config.yaml
n_layer: 10
d_model: 160
n_head: 5
n_kv_head: 1
head_dim: 32
d_mlp: 192
vocab_size: 1024
activation: "swiglu"
norm: "rmsnorm"
norm_place: "pre"
norm_eps: 1e-06
positions: "rope"
rope_base: 500000.0
rope_fraction: 1.0
qk_norm: true
attn_scale: 0.177
bias: "none"
tie_embeddings: false
parallel_block: false
init: "uniform"
init_std_qkv: 0.0353
init_std_o: 0.0353
init_std_up: 0.0353
init_std_down: 0.0
optimizer: "adamw"
lr: 0.00234
lr_mult_o: 0.876
beta1: 0.9
beta2: 0.98
lr_head: 0.00261
warmup_steps: 273
schedule: "wsd"
decay_fraction: 0.908
decay_shape: "sqrt"
final_lr_fraction: 0.1
batch_tokens: 16384
seq_len: 1024
doc_mask: true
train_tokens: 151500000
steps: 9247
dataset: "wikipedia_en"
Each number is 500 + 50 x the weight over its row's rms, rounded and kept within 0 to 999. Layers, rows and columns count from 0. Numbers have three digits each. The size before them is the row's rms in percent of the matrix's.

# k: layer 3 attention key, 32x160, rms 0.096, rows 20-31, columns 80-159
# q: layer 3 attention query, 160x160, rms 0.11, rows 21-31,53-63,85-95,117-127,149-159, columns 80-159
# v: layer 3 attention value, 32x160, rms 0.0732, rows 0-1, columns 80-159
# o: layer 3 attention output (transposed), 160x160, rms 0.0733, rows 0-1,32-33,64,96,128, columns 80-159
k20 097:516463541511531480470495479433492573481555591369478496591478501507488452585480520481473454488493441454468507508556520480480449484538502499458483452515508523441473552522455521596520459445401462594444586498531414411547550484569566506523392569
q21 075:569483466490499527515446496536513426540438476514559592452447526443461501412548442465487554548524514524468562561489585495534574511513503519473433485509529551521572526498523404467576536566511465518452532561428490405446504560504422593512538458
q53 070:455531435513485464555516533542459454527530489535490477551508470534458543418593562492529510446489435549503478498416480512461489447478494550392459535563586599559483399475459488426504561603416544498507529429513602569564465515468476430454518427
q85 077:524517499544507560411508603465547535604532467508537501448470480518448513415558464562554560498479512509455523484485550524496572497451547565540477501443445540471418430552634401416462509458451425483493511466501439540452524579488459435478530429
q117 075:414518472482498462486515435600492482498520508472582427532499453476558530455500505452578485550466560527482494530434457513535554490509453558484404537548489582472547447475569458512532587599530480492548520363495501392592517406462430598468484503
q149 082:475551570506589574495528564511532549566413640560451466486570541500481549450505511554514471518518615537524514458548505520490543494421477526446533579508435529501472454369517494455400561517528516440500500444431577486535533448608485536460430498
k21 074:495477519526491530518497510496475480471559542527540543447442443470475514464511490423464502395465578546534508454492469511482461492596445579545525544513522563447492442473596437431488506504482483385522569481520499432479538477460507505447424564
q22 073:561469524493525416370484485572559493505503483586561607482513517511434528417569442400446542543499482480518508508463512552432518499571491530566500468568519548547535403434536526482538448575580479490470573462472540599466400480462432457523444471
q54 074:483492513462502523526591455490407486491471441474445514397416470540441595513593489526549501582499451489462557522484481569495349468550485509509539533541566529552487448363478549459489568547494482523463496451466488531446359522455506491462551444
q86 076:542481513546554462526493578554493465558494458562591508471522502550440615455548436420521583459460581555454541465531564580537587439551491495548452457572533524531553406522595518442459480475526517492515547453489582500511465527467571431464384494
q118 076:438474518539507484443471528586486471508406491458514426497508402499481532424519547425608462490462534553550489456410474559484443486518539664436441440532518576528527440472525492523522589488505532464572488463491543441555531573516440439447469499
q150 068:470523494463493550429526512547528471516410511529476521514595472540484546467578444483539504493497690518581464421470472529490491618498452543518474574377543495499522493475523515495527544425580551508552607458397545603503526443483442530423411478
k22 093:504536531569465428535483497484461452582537503547601529393430480563480535469622464494478589459489532571505563507472542506539517535591481535476457511450480500543536453513578442446517536558476518512505518487493576441505478476435382496408455482
q23 095:484546548503584464431373506521455428416444505506435603495493582512506473482538548475520497566487477515596554475472489566568480599535463554445452513493505529522420410496618534473493489478458524472483462594432627552463517495473484428499481537
q55 077:493605574546572392545426524486529470515443532531475512505561557461447590493525445547465503466484495528498569508544549587502509550455444530482469598385552488516442455459504538372488559549499450536488576572456572545451533480462535389518555546
q87 088:408524531489505464567390577525500415575488363418503519455404455490569455504572435541477524558427524600481518531463582547587485482543466485513412594558568534547478508449521467402525538567491523461508517520485480414505537469483500469570478412
q119 094:478464502580481429443440544541466504448437461567459495497514556449473538446588551449545576581482495477492545511435516586523468454564437568456489507525521502502533502496500481476476524478507524528492453502492531537542493487412454395391391554
q151 084:514576568552490479429534540443465524543402422496523494474466514489410473555493540511516452546510536530521613526490527452580542438536502526425453601510525487476530417596575485384469542476438463547504597460420520396552533498455427551556524394
k23 111:492484454594508441425457538568545477497501415535572495507505560563510479433524563573557584493539529444440522489534498446525486572469502590517488443460488574422519507493527475502429474586570553443508397479569604439458422566458481499505432470
q24 130:540428513592502537517588533517578465494563531430585470446495526470474478477447527545429550472494522480438539449471509430412503428495522475586515412525432511484526524562436594590531530523554568520542478428554506481537459455482538524461567545
q56 121:480451476586534480538529522451539459431559481455560459510521507499516472514475456517472523435544538502505535458472469479430486425559468425524537446498418529523480460571455542504453556563525494435522584492496497493443445469482502459477472513
q88 112:510460496556472553440593424496441454482546559456527509502513528553417508561443613464464548459460494554520482486557443440519388515603511500585552478490337459417452511525460453545504545510514468577489516570565483516371447491540553512485506515
q120 152:602447488579515521468500483486507505516621516437565520562533526537457481515428452516467567462449527454426504481568483470408467465513547457571574419461437462505430504524443579560525500469561521540551551500586491523479510548544564516503526611
q152 095:461483519510507529490550396455557500484569569515543511502395549505540445495439529506531462540467459504503447459515501510485414466574521516530455537505417569492472564530480485522504549450438389500550474575508437480501515436510505494514565528
k24 106:442469467411444533520483497512426534390370428485450477531566497463480539524479536526404444528549494480620468441437511562515502602487527521521512530467531502444521499478523572503549539459466463460573517538490462511618447390525533484465477534
q25 112:580399519558564527529571563454577565573495507440529457474476540527510531506470498459478566537559522415482484535557508402404452490472598439567473437492473504491510546537374502506437482500542568516524574444530484493512487419502581533478523525
q57 096:634390493532553475475562538510554528464502537458597490480425492470544420414534511528531551556557555485537570490539531450449473472551454432564426470590452539476525493535502573574510434464550495455548566566428454488438461462501446455457520488
q89 097:516513479540501527469595475559522532425595581526532508550534480500446530460489527477572530492496586534490583366465458524473467492501509488522518462401374443461428536558488544575558550456486508529507570541474498602486396422480422446465432534
q121 096:507488496413482560468516449437463456471536535530489549539595544497524469611418489519506475599502427435523489511612493484497578517474536522478544606514459405497406455465505396516550548470494411486508446510527496458494465501523488574571533481
q153 093:471497563420538479592551442525580490447538523531495463506563464472519552468546573473452485528530471478580423508554522499523483544533418400517414567541475533513515550473480538458580532485513437495442410578429477456497497513561434458473569424
k25 101:498387466513499518551473422528541545436514429474459479610588556555471508500515505539501454452468550491626493473471485535467510557472435523576522497433495470515461449560478568515504505417468568478538517428504481431544557581414484494432452466
q26 093:585355521448619516498522536480408556497525414508565471400530464435488479511557465522609515545585489403507594549496541549476526523423545462556473452571469447501452458511487555556437506500543609551546534418500497470522531458561518468519603455
q58 091:555412551569522513424490549545535522469499505437497563518407473435521480388469443445515570488584511526485560494482543617438534516408464481474474447646517506529575463440525537504454515480538591489485486473499558481522447478546501477457419500
q90 081:481562501546462458420656509565499597502427597564419465574540467450481538520532521474415509454498432462530496440483449529445444510412390526526589547390476551456469462573483507493552537557499535525474484561551496389612488473526565488470500510
q122 089:470420472591469562458495469517420452536582567512558592531500462533566459449438422571567524533458505502493561417668480427498508541522537515612486497543546451388465465452492496604459494440569508481519426441559446428542426409544466558484542507
q154 091:541506490577454501511479521507534513360493524517428493548516579405511527464431506402491545485504435420439483556453506444473468519531440504493502474539485559439516506443520471504479568467532534516483448576430455454485527543580498488507544522
k26 100:469382431602491541481492442540512527467496524454496555551528464521503532521394493528535519498496458500449533441610410405474498507559524561508500500631517433487474511541540532576448554435456575487548555454553438409511492550585499495458465550
q27 123:519490520539524581434456601534604449526485476434473404427600553474555480441525501484479561469470523455500580485420505506540505471492450446540369438570519511551623563559488510544413496507594579538405480460508512537589432502436563496420553538
q59 115:602478558467536577474455524509545476599549541530537456527472549432497408401498552531431552493564549501485552550503614508502540518499412380501549420569525529528501542510470472498542518429546571458540547475462610524508463455511430476578513455
q91 168:506597576404458442504479576411432591501486474575477515509456583413534438566532562462510419525550442481617480491499562549591530524471493600452497621451506500535497522472581410521593508503429438565485508575443537486542495439462518512527508460
q123 101:557548517428535425428556482535507473454550515466495565520503520544533467542492516493537504512500475531567502536502462478496560605381489522540485555423515478434564488368552443557524534468461480528452455482533435488401635430565516514497526480
q155 100:545434537553607512511464553504488429480540518453519504553578453505428497508474483510452516443514518544445493529551495517391464469519455449537458517451427533446591511509503521453436462511502516469538565549555476476601538475534464522435530454
k27 105:410478554557540588409501438520457525425464499524547552486511542544414510500451428504527486525388542530636538416496436552486501448369471509536476524637561557549534437501556525424428594421525509474469509478464462472544534506552475511483458531
q28 104:437537425531480529535479476462420436478520503456514549568495458581560456456471497518514466591497441576516447502530447491515509517450462598475490489520527500315431483567532471459524487480442475499539558556480429443509507504538512551574491363
q60 096:505527440497545532483393531459525437520447465515477417508502486536506471516402497523430486507459375471411471516550456431440534530478535468499518465486481463480445484539559529594498504425424586502589505364568464401528456540544508608561507511
q92 109:525454565509473447530582504489573505548502521470555519473477527507384542501486476497514598427448521480330569482499534511413499440434576534519453384440443514569527502463545526408470403550547498472511541398577464446416470621504450540489510534
q124 111:468457460581549613544585508451548564518408451436464528529401486557537473476479401474538544469442432419519597475513437449451465407531517515430499536571437435508564500545534557456429410508565571502458531391483536497436442465514522571449465506
q156 094:568589440430500573578438521489455518463452453499493524612456500517557530506494610588470415480453485433566502563587542530469496534495537560592574550567550422542489468520506553423440394614456526528545522537472479488496531515542580548446535527
k28 109:534443489528524587490512550475495497417420514493501454471494372491503554499456517532528537482548458471412620584467522360445547378509464427554582486556464466539527444508582519529367410572523454492442450525614498515485590485447584591552552598
q29 146:489587487443464481568480503553478525482448537512451456467567503495610491444646503434505436561460533461537457509517518519591588543548452524502421608444627488533515480466533463399480551525526443489439434512355494458528498536477508510483535490
q61 117:537428351548561470433491476496559474478521444489439564532536457466494501383512512469493506492490500515520556420415469466524639492490464525483444504537462465454420492591531580477542537456484492459451415543495510633613471466496456457437507569
q93 107:416562416454486576463480471535514433495459540443432421446577462498419467490534484510565423512529508489493523523409463521576542484530475475448484526397505569429478528595478464494526615528470435462423465604439553434545478522550504470434476353
q125 103:476422467496466423509421514504517527399566511488530518530491592457512460462529550486508558477476568506447602447537513365522508572533467489607526467467497516396549503461500487549454483451652512498494413520578451477520467470493544473504562504
q157 116:475515499502492459434429510538502552415480451572368506456570620383520577460485487458455490537539502516575500445499497530545530548555423513476532553467529546457599559452546594414483543457498442527537456539408481476508524504467437416467551527
k29 096:534507505405382471494567428617638566455406542509497456622508499491514505437564495467510451531542543589433454461569502475474473538584502497518519471520584583434475568489468545463523540544511552495536476504422424545485450457482502449493486512
q30 098:515432516465472487577540561445481477488483530588504586533499488484425523568483597544497492568532463542507544539467461520528477624518452528471496513549431421588568502414580421508383465478477395502484593570579424442530488409540550448574568485
q62 103:502507535497576516441521480575553400607547561440537557438461610483440487545451466537541541450419472521455493471500465509510466499479562470487561446500461475547521455453549530532499541449526503452545503460499550456429499473651655554466453485
q94 118:585489529567554525518478543493549494593435511529493513447503564401525510445524466499585541462516551408458535450424516541460515505513612511508482417548514540500558518564528504527456424412580476540476558428492522470474446518497552427473507556
q126 086:501463493533514539617552504473574470513492506461570549500441375426481432487551490577553441484583507567457530574381516527468497532491526503533537485475533541517427480479563558501468433498471521441559487421436502394551509452486570509474566470
q158 136:601419515572554538420551524579551401463526550388467562510505520493494536444454506510485562444473552468465513426479479552381455531440539531552493404482471554547560437523522609537452463497514563480511518446562559509451518434576581463466445499
k30 095:577508495573449612596558485485542474516493523489478555473513592434500524496439508482489496602486510474447519567493492478452558428543515469465540484431432452446550503520507454620442496450464508497515622361439445490422495505487580496464524595
q31 134:572402531583530546445455502439446471446544538496451562528497535519400557558450446521456517485524441490489533463553501451466483455540549471506571398511424514462472478508567555567504497425485519491538605520585546582416478490542503480519478594
q63 146:461612556439435446451532488518498517468476480444410454557606461431558383473570474511463412532478521542595491555469484610519434605452489584437485514453542623549457486528452461417499536435523479489484527486449559425520469533461493455551538444
q95 124:521401492470491400565486506459515535464530489540487486558478486481377587553558475482575488465542569518471544503561547430497464506464615524583520539451468474504475495432431503468476436577490507513531506507546523509408514583520523543553476530
q127 125:504431453639573545491523501531559512512448502541619465469467405529433529460512442471490517407504533425439523403463492447490495419592486491561472425502466503569446501561479535537517476608588622517509484462578482545466425528513474523505532564
q159 192:509595472406412461535516443492508566543481516586516452515488506502485450527554586451580410505512507509553483505501533496601544537501517527466502616540532447516491552383519413492552503511474509522486422515414432517498514557454438560534523507
k31 096:487550491610451522494531522494523397501533523472524586489434516555531462480448489532538526588498475494477468459529416356471561514575473501521492430497396439480546490474556472522547474583510578466438512568602444611471450552525389510500594458
v0 103:582445402523498495514622495522513487504477444399506485491573510524404490472558437424508449482521469434474476507481425478492546479426509542469456502545548487423532447506513488534429506645508510610447446486505502534550548440520538533430478513
o0 098:474574434453331506563538526453503512451526521480597489517566444476542462429498530485499474424399548472505530449469475427499481533501518454560475508552524529454552466563426455444446482553502500551541470435543461462464459543505516437443530469
o32 093:471573412499456509526559487456530515503619518514516564453437544474533538529360460486465510526487478423532597461498454588567533532547515482584541494494544508441477491463604450473547509471453469487466558392445484605406481499442423521427522544
o64 108:447451571524518392508470518539424518460570549576518440416502539511451452444403536430458465536489490507489535586508569541519514449617478593451464566444482460466507460538493549493448522455563470453463590548509477536463551495494498521425504539
o96 105:465548491522442458521510604436524554524525484504592489642561449453589475449395518558457521417519473499543520550485531463544461593431548486533499486468424467512512529457508532399559422531446471507466543455555470510461501549514498559494559520
o128 100:428479484538515520457498541512516524419499493497533512420429487552530450376481425566530439521567475499525408465525513423520456577490546498533495442542550485468535533461434524523520489430519508524551497484415559490511593529565479489616507453
v1 098:463521473505582559462596503482512504525463561436598567511438558533471427501475481569472490540440486395520507552505522502553451547490425503606532555575531570471603503435589487445466515547439442612448549561539422535468532498551534491485416560
o1 104:506390493509483472579528497513467477460539476547497467509503469467548464486568512459428421466530453502478475415539518493519542548571496516481452570369592423523535435575557526521577498494411539537525534541589441455534512525462435503579484531
o33 093:481511450558473534503600620472545487464512422503532517601545453521520595447489469425428505459404551595605530417515491566473577528558513500469480532625507592414498450498540411527509571547489450456527526565522462456521594522440565453427560433